Weights of a small GPT-style language model, trained from scratch on English Wikipedia: no biases in attention or MLP, capped logits.
Each number is 128 + 32 x the weight over its row's rms, rounded and kept within 0 to 255. Layers, rows and columns count from 0. Numbers have three digits each. The size before them is the row's rms in percent of the matrix's.

# layer 3 MLP down (transposed), 1024x256, rms 0.0344, rows 993-1023, columns 224-255
118:161127152129101144133117138124170151084121134174109159105159156146177138088112089104076255115109
110:071155098173128172132128100129075125114104110153125098134102121123124094123093156119105117163097
036:152108066091088094156128093150149154117123132074158085103106137164125072140135127123140114095133
120:169192142128104126129065117105112156081139110144112176087144078061121067103118138140113091109142
009:102180106153177168120093147033133081158176089101124086140062135083179084124116165136094140130102
125:124144131138162155117201138154100129142073150132155129197129133067127099093134028123177083183081
086:105167092190152191159121123138167126180114144125164109138151125092093099119173073115163100091095
130:111096091129146134079111186085138121113181120131131070127123122206105052140078112129095171180177
125:125129067143185179129130088091075160090177101180085081117154127114112109071102152132149145177130
128:103137109196159148154117106153143177112120183135081143187139084124058097209168156116163125127109
125:057145119124160153123099150173148149095103151124178165102108148179149142154106130169155145129099
096:205116125115138177149105120162163063119179102091113173132077088114155124127151169150150188109157
129:128120053080137142100115140087132106131107109163148102122085164123137154108117120086205086091145
136:121088192069160198081165168122091091079139072134133115110144118153155148154124140101180141216103
084:171108112156140127078127113111149156088150063131138098138157121200186148214070083131138160180131
132:147161082108137119113104134181151141115141166133138136125143153197059077089169138146173129171136
036:126141156153111141112150151191126181128137105094173110119093145107123160139140155146135136113129
115:183156131092110154137143181149156050169132111102138096099088096173155174156125145083089090115109
165:117140149106146146156160125072131161138083112119069156187150154137124171139176160113173153115192
009:107143173096105142082109229179101149121138106149149129110114145098080163162086111146143073114131
123:123117158170113098088134070095148118044141098169140044139104143108154142184091153129084110100126
125:166136118194133202119136153137137080156148061153138066149138142108168111072103127130115141110083
137:112109135165133120128096130092191163152169100123163116121144116111155120080120104096133152103133
064:140115132076132180090128154087123097152155130130148133123165175143116139119105171092187129123114
008:101168071133121141135128087185089142141120148076139146107133129154125174067090111085170156101150
123:144145121162124104142103154153185128088181092069096136171129176156104099131135084115114080134078
031:144165189125126071160155179197162142174142154032132125102130110090062131069199161126126124058104
126:183063114150172156148132127136110117105148118141096056110176116137128089151124113093054176105100
119:204152129110123102133137108151065122128136113196132188145111088122116088129130092105100202100155
131:142152110138129124107172139039147149102084126162111107108131115163133138105118140140134153180172
116:176060126134160118142166120083075109079161074184145083115107131089097167127044193080091138083174
# layer 3 MLP up, 1024x256, rms 0.205, rows 994-1023, columns 224-255
109:129162116164108166136210072130157159125127133174131132134086146165142158129130078115118166148118
036:133165144118098114079112161123107139137083130096121040079086145129110126120140128100194188135137
115:163166180116149127072147131159132111118142166182127102097174109111133150063161138108121137179122
011:133165099135169148153132193165171153154095167129121056134144160107161104051189103165103111127092
128:088081128127167144104112123160078122118159135104162150159137143176158133187131123116124129150117
090:126157076116024142145138137158143093133146158132157150143116112082117149151179165122106162086141
126:102170118162108149166137114083136113184138185157136106169119126136083072158089133147091148076147
122:113155112175127081110153091169147172118126068124043133112134132137070108094145125115111114165108
128:070127144144101143094064127117108130050080158138105150128188151094154102103105073153095093102159
128:109161085120224103151091110144155105158102135117127109078157159078113093105112125173093168156148
088:124112086166116071116146104142151099122113153117129129105103113090148128103185103125120153139058
135:124208139121131135080094154118162171098060125141143110147127139122135069149126104102155077115173
130:119097123149112131102103137113141145114089182116113181128132092119115092077114055131129120078098
089:120111092102157192119117136128114146060180154126134106143128116105085090085126118096114112116199
140:100165123101156112141153066078186144098152106104136142077128151162113077174168145170121110144187
038:171131086189072093192132108062169105135106117091133081113130143138076135091087064184111130137153
117:211145152141113160139154203087135103110174062083117125107146102107105167157107157150124128137187
130:183148138114110126189137117115154170125126114084161175106188150125153143131129076159052142116116
009:101121169133102168181124110168136138125145139144132107102131118133081143131092146121095117140123
125:115104162099076163083144114195196070112103148079161103162156140066105090125128075161062120125160
121:136141137217134128086116132146136124153072175128097094183050086132180160124074090144117148110115
136:164139159140145092127156146095157182169115127122131119068140116122182065172138146112142109141144
059:122154062127149077150067143091156080126123187172177101108159162043125097135100121127125190157144
008:157177079155163122143135106065093146162145077080109158114134165128145121142132159130113109122065
127:198116154082203079061165131111104141091079122105104113110123146081080053151106116124129185145085
031:100100173079177157105111145122103133155112158048144136116193139119152114142146141074089154163127
126:138127136168168144129102081173121071080165066140119145102139111134086094132138088166105124124114
121:123168147125148150131135137102167119138144130183128153131112139147063117084147192141148140085111
122:110172125097099108123125108123154063127155070119153091132128135155165166141106119150087089131104
118:137073098128131193150177034091124111080127188097106154118140132048121081139153126109133079128121